Weights of a small transformer language model: untied embeddings.
Each number is 128 + 32 x the weight over its row's rms, rounded and kept within 0 to 255. Layers, rows and columns count from 0. The size above them is the row's rms in percent of the matrix's.

# layer 5 MLP down (transposed), 448x160, rms 0.0511, rows 11-39, columns 0-79
size [ 95 102  94  94  91  96  88  90 110  95  83  92  80 102  94 106 117 111  96  95  89 106  95 111  93 102 104  95  97]
[[158 143 150 126 100 134 142 135  94 123  60 128  73  90  95 131 182  75  81 117 113 151 132  90 113  81 143 116 111 163 163 138 118 114 119 150 102  76 129 219 108 120 129 149 136 119 101 179 130 135  52 163 135 161 188 158 137 120 108  91 150 128 176 101 128 158 151 124 108 183  67 177  79 111 106 164 133 156 161 103]
 [109 112 100 112 156 170 105 109 151 121 105 123  78 147 129 103  95  79 126 133 136 116  85 138  51  81 122 145 111 137  97 107 141 167 118 174 141 106 149 148 112  97 139 100 104  98 109 154 154 144  89  60 132 192 115  76 122  77 188 115  83 161 139  91 123 162 107 109 135 197  49 101  67  86 138 167 159 129 123 142]
 [163 138  76 105 116 156  70 159 111 175 159 153 146 125 100 114 102 134 155  94 108 141 133 104 158 138 138 143 136 162 101 142 112 114 146 156 145  62  75 221 100 118 187 115  88 108  92 156 113 142 140 183 121 110 137 109 162 198 115 111 172 122 129 105 146 163 107 126 109 128  93 136 147 148 145 162 183 115 111 144]
 [131 103 135 182 135 112 118 121 130 111 114 125 102 118 223 104 105 133 147  91 111 107 166 129 127 134 128 150 123 168 154 123 152 145 114 211 103 122 156 108 135 189 115 114 169 100 102 165 159 194 207 129 149 104 172 119 168  80 208 136 125 112 111  98 181 108 125 184 171 141 103 116 114 153 165 158 117 114 134 105]
 [ 90  86 117 196  97 132 130 133 120 112  66 118 119 120 107 108 116 121 175 180 164 142 118 142 151 177  83 103 167 122 105 171 160 114 190 147 100  84  99  66  97 129 157 109 114 127 173 174 155 100 180 152 131 141 124 136 156 130 143 176 112  27 155 153 102 134 152  48 162 123  86 101 151  86 167  93 163  80 104 129]
 [156 110 107 154  93 192 147  94 122 125  79 117 123 149 154 101  83 108 125  96  86  58 123 116 107 160 140 126 151 118 104 115 138 190 124 120 127 109 216  48 105 163 114 115 156 105 123  62 159 149 142 140 153 142 128 190 112 113 164 139  64 159  95  87  66  96 101 145 106 134 126  81 110 159 133 115 107 173 127 155]
 [103  97 175 156 116 197  87  84 204 187  61  88 126 124 137 137 127 146 132 118 121 142 112 139  79 123 131 145 120 122 140 105 114 116 160  85 156 128 131 255 127  92  76 131  63  90 172 151  78 109 105 122 103 129 112 133 147 102 178 127 117 141 114 156 141 103 134 144 103 150  94 107 104 113 137  97  91 162 144 118]
 [ 94 137 139 152 130 121 137  93 110 137 125 144 153 212 153  83 130 118 137 198 169 129  95 128 136 164 130 110 123 110 170 124 123  80 138 161 162  89 128  85 157 159 132  70 137 141 135 100 128  68 128  90 139 109 165 141 154  76 173 163 150 181 174 147 115 112 120 137 104  96 155 145 158 132 144 124 114 127 128 174]
 [140 102 128 115  94 100  89 129 105 105 100 155 101 123  84 121 121  90 116 161 190 118 134 172 113 156 155 131 133 122 109 113 148 198 163  82 124 126  64 113 124 111 129 180 104 149 139  68 133 175 147 170 135 131 150 157 131 105 144 152 156  82 166  95 147  98 159 188  96 108 144  98 176  85  91 149 141 157 129 126]
 [120 146 107 163 127 159  89 193  83 173 191 143 174 148 174 116 118 138 115  40 120  79 101  78 148 166 134 130 122  95 189 148 141 111 109 116  97 147 100 105 147 134 128 118 157  78 144 130 114 125 102 155 136 141 126 120  84 111 159  84 223 119 108 153 106 105 161 115 109 153 153 188 157 166  90 120 160 112 137 166]
 [132 120 118 111 179 159 116 104 103 160 166 131  96 111 148 130  85 101 110 143  92 104 130 159  75 124 172 101  84  79 144  90 151 140  54 125 127  36 147 168 128 122  89 151 175 132 174  90 103  98  98 105  99  95 133  97 127 133 139  68 164 117 101 113 204 146  47 185 140 106 161  69 139 116 106 124 123 109 101 175]
 [105 124  83 148 130 140 144 111  85 152 136 153 122 126 137 119 154 108  94 180 173 110 147 124 128  47 172 173 150 149 171 116 123 118 146 117 140 167 161 101 145 138 163 117 158 141  81 114 196 151 144 151 129  92 132 139  83 164 121 217  96 161 143 101 109  84 116  99 100 146 200  75 118 134 167 132 101  97 131 133]
 [108 158  83  90 149 199 106 138 124 108 123 149 153 111 176 149 114  70  99 140 131 144 190 172 100 124 136 127 170 130 128 132 130 100 130 154  71 136 118 255  95 122 145 106  65 163 150 126 142  85  79 143 114  91 131 129  98 160 127 145 128 100 132 116 211 174 153 110 117 127 121 145 128 147 129 141  73 122 120  98]
 [ 64 194 124 135 128 168 176 129  90 137 161 177 144  82 123 100 217 115  59 114 116 139 118 123 132 167 135 111 121  91 131 195 173 112 101 148 115 127 195 105  75  68 107 118 109 147  87 139 173 162 174 158 134 177 140  99 146  84 145 166 180  89 141 137 123 104 136  98 138 118 113 148 110  92 139 138 165 133 139  98]
 [124  82 131  94 162 120 174 104 138 145 187 188 106 181  74  72 127 123 120 123 186 162 139 132 141 191 163 161 136 150 176 147 116  92 122 146 193 107 123  61 155 182 180 110 178 157 134 126 170 181 117  78 160  78 102 127  87 162 111 122 164 118 104  99 153 129 100 172 124 116 153 103 157 130 140 196  96 121 137 100]
 [106 104 186  90 154 171 169 148 165 126  88  61  85 144 163 168  94 179  58 154 104 121 130 139 122  95 121 141 116 137 106 148 230 211 119 189 105  82 165  91 160 148 133 155 117 134 130 153 138 123 139  99  99 145 132 154 123 153 154 157 169 140  74 159 149 101 173 157 141  86  96 171 100  89 115 151 104 185 127 133]
 [ 40 157 106 209 166 140 128 132 139 157  98 111  96 101 152 155 163 166 185 131 104 179 139 166 119  93 186  80 152 141 141 148  97 123 137 118 109 136  86 151 107 129 139 137 127 143 114 102  73 159 105 143 133 125 132  97 150 101 152  98 129 179 149 142  98  96  98 137 126 137  96  67 167  77 131 136 182 154 117  87]
 [ 98 149 144 101 175 182 131 103 175 100 178 153 139  67 122  94 118  64  84 115 184  59 165 151 101 101 143 156 130 158  99 117 113 176 145 138 123 113 124 193 108  95 128 108 164  99 148 136 168 112 120 150 103 133  81 122 153 122 126 168 108 157 156 108  71 171 129 163 154 131 130 185 148  78 141 122 101 139 161  94]
 [167 145 106 114 195 142  80 105 134 182  91 151 135 100 180 107  76 122 101 112 136 133 121 101 101 117 149 113 150  80 125  84 119 122 124 123 142 101 115 240  76 155  83 163 170  56 151 118 111 104  67 131 133 164  84 120 135 143 125 150  49 120 145  86  67 101 131 174 119 136  80 156  95  99 133 121 103 153 137  73]
 [ 85 119 100 118 146 125 118 125 133 105  98 132 119 160 175 165 150 114 109 141 107 132  89 153 186 203 139  91  71 138 133 147  97 177 147 205 120 168 129 115 153 161 152 116  96 128 120 111 120 155 152 176 135 165 150  72 121 151 153 181 131  61 149  79 179 164 125 139 129  99 112 137 142 117 126 112 183 162 166 159]
 [128 117  94 167 184 144 150 151 173 161 124 118  89 140  81 106  77  13 160 130 161 141 151 135 115 115 134 103 119 111 160 194 110 170  72  98 119 111  78 201 168 157 172 154 151  91  74 144 135  99 107 135 134 143 115  92 155 179 143 100  92 140 153 133 118 145 109 104 149 100 123 103 153 130 154 118  93 153 154 159]
 [107  85 129 121 111 126  94  94  83 161 166  94  88 151  70 116 119 112 179 174  83  70 157 131 114 126  80 104 197 150  87 105 126 176  92 113 132 151 106 236 128 100 116 128 112 127 138  95 127 117 185 123 147 142 120 168 126 138 155 158 111 166  88 131 157  89 146 107  77  88 150 100 179 200 119  93 125 145 101 121]
 [129  92  49 104 125 100  88 122  89 145 160 125 145  96  71 105 146  88 130 163 151 122 115 153 110 126 107 127  84  91 101 137 144 135 138 112 105 121 188 188  92 139 105 142  98 118  98 134 127  92 142 116  81 126 125 179 107 171 181  51  97 152 144 120 133 159 114 123  80  95 110 129 168 119 139 159 119  87 168 146]
 [132  95 113 121 173 110 145 101  98 183 120 141  89 123 114 199 150 146 107 155  56 107 148  94 125 122 168 155 119  98 175 132  97  67 134 128 116 125 215  70  99  53 112 140 146 137 121 118  90  95 128 107 127 141 150 128 136 148 126  90 170 147  73 153  78  30 112 124 138 123 160 108 165  72 102 135 112 156 144 209]
 [167 148 121  85  96 141 180 149 114 114 133 104 133 114 159 147 134  95 160 109 124 129  77 177 196 128 127 124 112 129 110 172 175 169 112 187  99 105 128 181 149  77  74  70  65 120 177 119 131 156 160 159 128 146 101 153 189 124  97 161 124 129 141  91 138 109 187  90 117 130 144 135 109 140 162 145 104 147 135  70]
 [176 107 132 103 125 138 132 138 119 114 145 134 168 179 155 104  94 126 130 128 150  89 140  53 145 106  76 126 129 108  77  91 116 118  89 162  99 147 127  89 124 140 128  70 101 111 179 122  93 163  88 186 111  78 117 135 133 184 159 166 128 155 100 161 126  82 121 158 138 165 110 173 119 128 113 167 144 135 128 144]
 [135 133 165 112 142 187 152  78 150 118 118 139 140 153  84 103 129 143 119 149 107 118 151  88 144 147 129 192 141  96  57  51  98 141 115  63  90 175 108  45 107  57 105 127 122 116 143  84 135 120  97  69 105  96  88  96 137 107 140 107 115  94 109 187 149 116  74 186 121 110 122 189 103 149 115 134 137 158 140 149]
 [ 67 176 157  72 102 130 134 137 166 186 154 165 146 105  68 172 124  86 124  87 107 137 133  60 151 122 214 112 128  94  98 191 111 154 212 130  84  67 125 162 133 113 156 115 135  75 187 147 121 115  86 150 155 125  72 187  98 169 144 158 152  91  85 130 187 120 141 140 178 126 101 176 176 120 134 125  88 130 128 133]
 [ 58 108 110 109 144 152 163 155 122 103 119 148  81 151  95 139 135 159 116 135 150 157 139 143  78 103 121 135 174 117 103 178 156 161 122 168 160 142  90  94  41 162 135 165 135 108 143 113 107 115 149 127 166  92 193 112 143 106 103 151 109 195 155 105  80 108 113 111 145 135 117 141 124 192 141 130 180 184 116 151]]
# layer 5 MLP gate, 448x160, rms 0.0727, rows 12-39, columns 0-79
size [101  97  88  92  90  85  87 118  95  82 106  76 101  88 105 119 107 101  90  95 101 116 109  87 101 102  94  92]
[[159 149 119 109 114 137 149 116 126 146 142  76 167 100 130  85 157 148 101 130 145 151  99 163 170 141 119 161  99 156 132 120 119  87 183  73 116 153 154 134 129 111 156 111 152 153 104  85  99 164 162  89 143  90  77 155 138 106 130 134  87 171 157 189 164 142  85 103  86 134 148 126 106 139 135  89 177 101 167  88]
 [114 114 165 109 150 102 223 151 168 127 143 136 126  87 173 118 111  98  74 129 191 126 145 115  53  37  94 138 135  92 127  84 107 135 124 105 103 158 160 123 116 179  95 103 203 189 132 145 196 120 170 147 149 123 124 139  99 111 138 112 105 147 140 149 119  77 132 115 153 141  98 109 154  70 136 112  73 187 173  88]
 [157 113 147  73 105  66 116 145 114 206 188 162 167 118 125 178  83 134 141 163 127 161 127 161 146 113 155 139 111 159 146 192 111 144 148 112 119 141 151 166 107 142  50 127 156 123 120  95 128 106  95 169 152 146 127 170 166 171 171 141  94  96 150 192 143 135 118 156 120  95 106 136 116 116  75 156  96 141 138  71]
 [ 87  15  90 136 109 162 149 102 103 138  87 157 144  81  95 112 101  87 131 155 113  99 121 115 183 181 114 133 117 144 118 133 176 153 134 184 111 128 138  92  79  99 139  90 165 145  94 122 133 143 152 110 137 152 108 114 163 170 178 148 212  96 111 100 141 108  78  82 170 117  85 169 146 144 147  95 105 135 123 141]
 [170 104 124 106  96 149 138 106 165 115 118 147  77 147 180  68  86 160  95 134 131  53 149 124 100 126 137 140 151  90 127 111 121 121  86 127 136 175 154  98  77 103  77 104 107 123 122 118 148 106 156 165  94 133 131 143 147 128 105 151 137 149 112  71 103 112 102 120 123 168 151 112 181 170 121 129 132 201 143 128]
 [165 202 168  54 100  84 123 142 145  99 176 177 135 186  94 119 145 139 141 121 141 183  92 124 207 113 112 126 168 141 125 149  55 137 151 170 104 108  70 174 144 143 106 134 140 121 143 175 128  80  92 187  85  95  99 116  94 144 112  52 110 216 109  91 107 101 133 135  88 132  77 130 162 118 114 121 117  92  97 118]
 [110 117  95 131 169 129 144 158 119 153 115  91  43  88  92 217 121 129 212  83 139 138 126 171  85 141 116 112  96 100 110 134 200 139  95 106 133 132 127 135 161 183 157 148 125 130 121 131 121 105 117 117 129 117 164 143  88  85 133  72 145 114 115 138 117 137  63 159 217 106 101 100 105 131 114 123 128 107 126 175]
 [161 155 177 104 124 146 130  89  81 148 181 129 100 121 109 153 136  98 112 175 211 125 117 129 133 138 159 151 161 111  82 159 188 171 171  92 159 155 130 113 144  89  67 129 173 106 119  97 156 110 100 137 148 162 130 119 134  63 147 117 134  63 163 109 141 147 156 146 130  62 208 154 148 104 100 125 118 124 110 169]
 [ 89 163 154 100 132 142 213 180 133 159 125  46  96  89 127 154 126 119 104 117 140 109 126 131  68  98 138 157 110 127 177 143 148 153 125 119 113 162 139 169 142 125 154 107 144 149 186 129 108  92  99  85 150 147 109 164  84  98 167  95  48 131  99 139 159 129 202  89 128 141 131 158 147  84 135 133  93  82  83  73]
 [153 143 149 165 144 123 126 156 106 177 103  98 122  63 108 178 113  65 173  85 158 122  80 113 155 131 168 137 150 128 160 120 158  92 100 168 101  87  95 123 111 120  70 192 169 116 154 130 121 147 119 125 141 141 146  86 158  47 127 106  95 166  98 138 120 129 156 161 140 115 105  75 116 125 131 124 125  90 137 105]
 [114  88 119 132 146 157  85 139  83 127 154 183 117  88 129 117 142 125 133 113 155  97 134 145  90 102 162 121 179 158 104 137 156  91 104 101 142 132 126 108 155  77 129 148 148 145  40 128 193 153 135 106  95  90 125 135 123 149 126 149 127 130 166 137 113 125 140 151 130 140 181  92 106 145 160 164 154 113 105 198]
 [194  95 161 109  86 114 127 124 112 126 120  85 166 135 171 107  66  43 167 113 213 120 157 161 160 107 133 117 137 124 130 165 168 126 160 104 144 155 111 171 132 138 123 145 140 151  99 133 101  79 146 148 143 125 126 167 120 184 151  92 157 179 143 145 152  97  89 144 121 168 112 141  92 139 144  96 183 160 152  70]
 [113 150 110 108 131 139 160 169  88  80 190 181 141 154 186 142  87 129 137 148  94 178 139 186 114 174 106  93 118  66  99 187 175  96 123 112 120 134 137 139 160 132 163 178 117 122  68 115 187 156 147  84  92 147 103 139 108 112 143 110 133 132 190 103 164 106 122  92 116 118 114  72 158 110 117 174 168 117 112 128]
 [128 136 109 140 175 132  87 112 123 104 134 111 134 158 160 154 142 129 132 144 131 134 178 117 181  82  75  99 155  90  83  98  97 153  92 147 101 126 128 169 159  79  96 134 116  80  78 178  95  53 160 196 115 127 149 118 166 121 136 121 132 153 136 137  92 106 140 134 120 185 111 162 113 104 181 134 157 118 123 116]
 [ 81 148 120 131 163 155 167 154 133 105 146 147  87 110 193 121 151 119  78 103 109  89  90 179 116 123 136 101 124 184 167 198 133 159 113  99 108 133 163 153 141 136 110 149 146  79 121 142 203 172  73 134 149 152 125 138 126 101 126 129 132 176 133 156 121 116 148 124 170 196  99  87 127 159 114 111 137 161 188 110]
 [ 42 176  81 182 152 157 111 119 177 176  72 108 117  86 145 157 141 211 152 151 126 174 110 178 129 159 144  73  93 135 142 115  95 139  80 135  93 124 139 168 148 103 153 129 158 123 104 172 101 161 110 119 157 121  88  82 123 144 130 129 105 118 118 159 124 126  72 149 133 150  72  87  93 139 137 101 146 116 156 124]
 [135 140 153 140  83  98 167 136  91 163 109 133  82 240 162 110 145 147 134 142 176 125 134 116 176 185 150 138 119  70 106 113 117 138  69 179 129 141 130 130 144 149 116  92 139 181 145 164  77  77  66 173  64 168 135 139 134 150 161 111 183 106 153 103 132  86 123 100 143  91 104  63 122 128 102 155 132  99 159 141]
 [127  77 116 159 122 132 166 110 118 131 162  62  94 133 102 160 134 160 155 117 102 103 132 126 108 157 109 124 118 135 154 179 132 122 109 144 153 128 129  98 207 133 110 139 121 155  85 138 149 126 152 123 145 139 135 135 139 156 154  73 164 118  97 128 128 155 160  60 103  63 170 156 143 207 135 176 106 126  57 151]
 [137 136 149 147 176 114 133 147 102  76 150 182 115 112 131 146 150  97  48  93 155 134 113 191 138 173 143 133 107 170 103 181 129 150 157 136 110 182 141 137 115 150  83 134 111 148 136 131  99 110 164 149 164 142 180 172 160 123 136 186 101  78 164  82 171 168 126 117 135 128 157 169 139 112 174 166 216 110 166 107]
 [139 132 141 118 108  93 107  96 130 154  78 192 115 190 110 145  85 174  97 111  76  98 144  94 103 173 112 122 154 127 115 122 159 153  67 145 134 128 134 133 132  88 161 128 153 144 130 137 107  90  64 173 178 157 131  92 104 177 157 128 113 124 117 142 130  72  99 149 130 164  80 190 180 130 138  90 145 166 157 158]
 [184 100 180 185 153 123 135 198 118 107 129 124 143 164 186 164 127 117  81 134 128 135  75 113 108 111 194 152 120 153 167 150 143  85 171 124 153 115  80 121 128 146  84  93 128  96 124 197  85 128 133 132 146  92 111 117 126  75  93  92 107 119 153  70 145 178 145 167 150 136 164 144 112  85  89 152 111 165 113 111]
 [ 70 159  90  93 121 139 127 150 138 139  55 125 102 119 191 196  83 170 116 144  91 130 125 152 138 146 136 145 116 125 179 128  46 119 159 151 112  79  90 129 198  91 131 171 141 121 116 127 131  98  91 141 110 109 124 112 177 131 142 106 120 149 107 184 109 109 137 138 150 182 137 142 134 199 129 132 117 152  91 107]
 [124  97 132 118 139 155 123 107 152 126 152 159 155 139  82 157  76 122  72 153 121  83 126 145 101  96  82 120 139 110  45  95  95 145 174 143 203 156 152  81 189 130 181 110 152 148 166 133 146 166 157 112 192 125 123 158 194 174 162 152 139 102 165  74 140 146 138 130 171  89 120 157 183 125 138 164 106 131 111 203]
 [177 126 138 127 133 140 138 156 168 163 118  57 129  83 153 172 126 173  68 104 139 136 110 122 139  76 131 105 101  89 141 186 166 197  69 115 114 112 120 161 172 114 150 136 128  91 134 185 178  95 159 167 143 156 155 121 131 120  68 122 135 139 136 178 104 113 102 112 189 169 172 154 147 187 152 166 121 141 163 117]
 [109 159 100 147  84 158 124 192 141 204  94 136 135  99 110  99 166  96 129 153  86 139 106  94 150 136 119  94 196 167  89  79  74 119 142  68 162 173 107  63 164 110 162 110 169 162  95 145 141 158 140 108 142  58 128 117 150 162  84 178 161 169 143 132 144 107  90 171 133  60 118 139 153  93 149 147 176 155 117  93]
 [129 123 149 147 173  93  79 180  95 127 130 119 134 154 134 188 138 140  87  93 167 125 162 131  88 122  86 123 166 186 162 127 122  99 151 156 105 148 136 124 173 109 228 151 131 159 172 122 133 132 154 149 171 133 143 164 120 140 123 171 131 143 114  85 132  58 119  99 120 129 147 141 136  26 157 131 124 129 102 156]
 [183 199 132 132 148 142 105 158 131  76 125 100 138 105 139 120 124 177  80 131 155 121 104 170  47 166 140 114 134 130 113 131 151  72  95 108 124 140 146 124 148 103 151 143 130 161 119 120 161 129 154 123  71 112 127 134  90 107 134 117  95 161 133 195 103  76 119 157 118 139 149 152  83  88 108 108 109 152 131 137]
 [136 161 115  88 140 122 188 176 115 170 142 107 139 154 117 139 126 152 138 165 125 125 109 185  98 188  85 125 143 122  58 161 119 109  98 110 145 163 146  75  92 143  80 135 126 178 106  62 114 153 158 113 189 116 169 173  76 104 144 161 132 147 125 135 122 137 173  98 124 100 163 162  97 169 166 117 156 155 137 105]]
# layer 5 MLP up, 448x160, rms 0.0688, rows 12-39, columns 0-79
size [103  93  89  92  95  90  88 113  94  82  96  81 100  91 105 118 111  95  93  96 104 105 109  90 101 106  99  95]
[[131 154 125 128 183 131  82  72 101 158  97 119 151 127 108  97 155 175 115  91 133 118 127  97 131 170 147 130 100 140 146  83 126  73 198 105 103 106 146 131  97 117 169 102 136 125 136  81  75 136 154 161 132  69 100 160 150 141 119 218  77 109 165 178 128 145  69 110  82  80 158 129 100 132 151  80 138  86 103  97]
 [119 157 157 114  79 123 137 121 154 168 162 121 127 142 104 122 120 114 115  94  87 131 129 166 120 111 134 169 140 168  72 128 118 137 183 124 122 133 102 170  56 168 130 149 108 214 116 153 119 137 101 153 161  97  85 145 115 186 136 124  75 151 170 140 156 151  70 186  94 146  74 105 129 129 113 141 113 141 170  93]
 [ 97  67  84 149 146 168 121 115 136 103  97 119 169 110 171 156 173 118 131 113 181 122 144 140 177 160 134 152 110 108 158 141 158  94 148 154 116 143 158  86 128 143 155 129 193 145 133 106 185 142 176 105 187 126 132 101  73 100 119  74 125 103 152  83 160 155 164 112 138 120  79 111 191 108 115  77 100  96 168 143]
 [129 203 164 177 119 126 116 145 115 130 154 137 127 148 152 192 135 144 167 111 164 163 170 103 104  70 124 148 122 149 136 121 124  99 133 119 147 116  93 129 134 144 146 238  72 168 177 144 109  76  83 114 120 121 175 144 119 105 117 124  80 113 143 131 176  99 198 149 132  98 129  78 113 140 123 137 170  52 134  94]
 [154 121 204 171 131 117 113  76  85 225 121 134 137 119 164  88 158  96 155 145 143 114 112  87 127 135 167  95  86  97 136 105 122 139 128 119 166 118 157 135 104  98 102 129 144  71 149 169 101 127  98 176 119 120 121 139 154  82 181 137 138 145 126 119 137  89 115  62 212 193 121 127 138 168 130 128 121 168  69 108]
 [138 165 115  76  94 104 137 146  73  46 216 210 112 135 107 120 150 150 148 145 100 127 125 158 154 115 114 133 161 100  56 132 114 136 143 143 102 150 108 134 137 174 147 165 124 144  96  86 137 143  62 176 119 102 196 132  93 191  88  94 119 147 128  91 127 131 142 104  94 141 157 144 155 120 103 130 123  80  91 120]
 [143 108  93 114 121 139 167 136 157 117 164 124 107 104 152 101 132 128 118 151 106 134 147  85 181  96 119 163 182 172 128  69  77 114 108 119  98 124  82 139 106 106 167 111  87  73 120 138  87  96 165 169  63  96  96 159 194 123 109 127 113 189 133 112  91 122  80 138  88 136 156 120 116 150 148 173  93 163  98 119]
 [ 94 142 114 227 136  64 107 104 165  96  99 124 115 112 102 120 162 179 106 116 113 131 141 149 123 117 108  96 178 139 111  93  69  64  83 127  65 101 151  87 108 132 145 108  68  99 131 106 103 170 126 187 117  93 130 138 139 155  78 123  79 180 112 145 159  92  91 162  96 167 133  73 148 135  90 129 158 123 108  92]
 [ 98 177 157 107  94 101 137 162  99 143  95 132 102 151  87 156 113 162 138 134 158 103 104  89 136 159 124 100 170 141 120 194  82  68 136 158  88 133 119 119 165  94  52 169  82 128 128 185  93 146  77 178 127 108 144 103 158 102  64  53 143 117 131 178 149 127 105 134 103 155  94 107 110 110 151 158  87 101 118 116]
 [118 156  75 120  91 135 163 150 107 178 180 114 184 100 160 124 114  54 146 139 133  99 161 190 154 110 119  46 166  96 181 111 129 130 140 220 109 169 104 129 102 104  52 117 157 104 173 108 107 110 133 145 131 141 115  98 141  87 115 113  55 154  14 106 147 201 128 121 115 138  98  84 102 120 134 140 151 128 141 138]
 [ 89 174 107 149 175 161 115 136 130  95  90 106 122 111 147 160 159 188  98 157 117 139 131 104 129 166 193 168 107 154 159 149 118 116 172 183 136 143 147 101 111 135 158  83 164 116 125 150  50 187 162 109 155 102 157  99 133 119 143 145  86 160 143 149 137  67 111 156 116  90 128  93 115 159 102  78 148 113 128  92]
 [148 161 109 118 181 179  86 140 130 143 206  55 160  95 151  95 106 130 131 172 175 114 148 166 203 112 118  88  98 144 112 133 134 123 125 149 129 154 117 152 153 151 202 115 162 129 135 126 114 155  78  89 159 122  96 196 137 156 144 127 189  52 145 157 123 146 124 134 116 111  32 112 115 120 147 115 153 162 183 102]
 [158 137 150  88 144 117 128 176 123 157 142  84  84 139 147 136 139 113  77 149 151  91 113  97 104 166 126 112 103 163 159 182 185 137 142 127 140 117 128 119 144 126  83 131  90 127 176 139 118 114 122 108 132 164  89 146  97  72 162  99  88 197 105 201 101 130 137 171 123 146 144 125 143 153 119 103 107 116 101 142]
 [ 95 135 103 139 128 148 156 171 118 147 118  98 130  49 168 162 106  94  79  34 112 149 155 150 141 123 175 137 138 140 154 142 106 140 112 149 140 100 128 174 126  84  97 113 132 155 115 144 132 105 133 123 135 157 122 129 133 151 163 151 112 161 116 156 111 134  68 163 161  85  99 132  53 102 106  79 126 125 142 109]
 [131 142 142 104  78 116 117 121  84 162 180 185 145 126 114 149 136 144 178 103 129 168 125  71 177 124 113 167 132 104 145 143 124  78 124 155 185 161  61 121 118 129 103 140  94 161 148 121 127  80 166 139 120  75 150 124 135 181  74 179 176  69 114  72 107 131 129 118 148  88 143 136 141 107 123 152 170 115  78 150]
 [173  91 134  81 132 100 167 104  75  93 130 185 124 117 107  95 109 110  60 129 172  79 154 111 151 169  61 159 123 142 142 104 134 144 117 125 165 112 147 134 120 148 128 130 103  96 128 118 228 122 160 113 120 179 108 175  97 121 134 129  49  49 106 132 218 157 186 129 155 155 143  98 120 129  52 153 131 103 122 150]
 [158 139 152  88 175  93  96 115 138 110 147  92  99 144 114 139 118  93  81  82 111  80 143  65 101 119 169 130 122  99 159  52  67 130  96 169 159 117 131 172  92 118 120  79 168 134 176 135 157  81  75 160  60 155 150 150 134 110 188 126  71 101 112 122  89 129 125 125 146 107  81 167 111 107 147 181 104 108 134 169]
 [137 111 151 145 162 118 177 102 152 146 126  68 112 142 125 157 119 170 164  75  89  82 139  80 114 169 126  91 109  92 104 138  99 139  79 132 157 109 144 169 155 148 155 100 139 111 101 134  95 114  71 122 159 158 168 154 136 153 120  47 165 126  95 142 106 186 107  79 158 102 158 176 134 163 159 123 115 161 109 171]
 [135  84 173 126 106 143 181 115 171  93 111 143  68  84 182 175 112 130 121 177 151 105 110 107 143 108 134 137 127 100 114 103  67 127 157 122 161 144 114 152 162 121 168 128 115 159 171 147 129 104 134 159 172 126  99 140 172 153 126 143 213 162 153 117 135 147 113 131  42 117 112  45 156 114 119 121  71 168  97 162]
 [115 133 134 106 137  99  54 170 108 148  99 157 164 174 118 156 139 185 116 129  88  95 132 101 210 114  71 176 129 197 101 144 171  95 142 174 114 167 131 138 166  88  82 115 178 114 144 123 159  93  88 111 127 137 102  68 141 133 163 134 136 127 122 101 118 127 119 189 114 151 175 122 131  78  90 149 177  67 163 150]
 [ 78  70 100 153  94 158 126  78 112 109 177 148 122  60 128 105  83 153 187 143 197 179 137 131 187 105 103  99 102 133 124 114 183 151 107 105 102 163 156 149  60 132  92  75 154 155 160  81 170 130 147 104 133 119 123 148 141 177  83 136  99 123 115 169  89 147 167  90 129 145 169  63 136 186 138 131  86 141 133 144]
 [126 122  81 159 100 123  92 154 105 107 138  84 213 154 147 118 141  96 115 116 124  75 148 125 122  84 124 119 106 136 112  99  44 113 203 155 137 101  92 129 160 113 130 134 134 152 162  99 186  89 106 141 137  69 122 156 120 185 132 131 105 133  92 147 110 115 130 120 165 151 139 173 101 162 137  58 143 213 106 111]
 [119 151 124 128  62 169  83  96 154 155 154  98 127 149 160 152 115 172 154 138  41 111  86 100 101 132 131 134 154  68 139  54 107 143 144  85 148 165 164  97  88 105 119 120 123 128 106 123  95 117 118 153 106 118 131  92 139 137 139 121 155  90 110 172  86 121  82 118 161  83 124 146 114  36 157 124 110 206 114 179]
 [104 158 127 177 154 173 115 116 135 163 107 140 168  97 159 155  98 171 179 167 161 155 137  89 165  93 133 135  56 141 106 139 158 122  58  89 134 150 134 119 122 148 118 144 126  92 140 174 128 102 199 126 122 101 134 129 145 143 169  95 161 103 163 165 193 107 100 103 149 113 145  80 128  99 165 129 106  98 131  96]
 [144 137 103 111  87 167 104 138 175 123  96 155 131 186 148 131 165 171 145  88 121  75 115  84 126 166 106 130 115 110  66  84 167 147  90 146  76 157 125 113  98 114 140 203 128 135 147 143  85 106  80 172 164  91 104  85 139 186 135 124 144 156 127 160 118  66 135 179 143 168  92 157  95 158 112 173 214 131 147 110]
 [ 83 120  77 139 144 134 126 118 175 106 105 114 127 109 146 127 127 166 142 125 107 160 127 136 132  77 133 123 157 121 126  71  60 131 112 121  97 167 100 141 144  71 152 126 113 175 120 127  98  96 116 109 185  82  99 128 111 176  88 153 119 126  78 161 101 120 101 121 110 148  97  99 141 133 138  67 140 118  88 134]
 [102 112 136 107  69  90 193  95 175 128 130 174 128  97 124 118 156  80  95 140  85 112 142 167  42 147 185 146 112 106  71 154 119  79  86 140  75  93 124 159 110 135 155 149 118 151 136  87  46 125 133 105 141 109 111 124  89 150 154 116 129 134 111 144 227  86 164 149 130 156 176 198 180 167  99 130  77  59  71 122]
 [110 131 127 164 150 176 118 178 114 141 173 134 131 117  62 178 105 154 143 149 167 124 141 157 149 171 126 115 153 154 103 138 160  71 109 226 133 145 124 119 122 178  45 133 184 156 195  87 161  89 148 152 155 128 114 207 131 121  77 142 119  91 141 108 118 148 140  69 159 132 156 165 162 119 138 116 156 124 104 106]]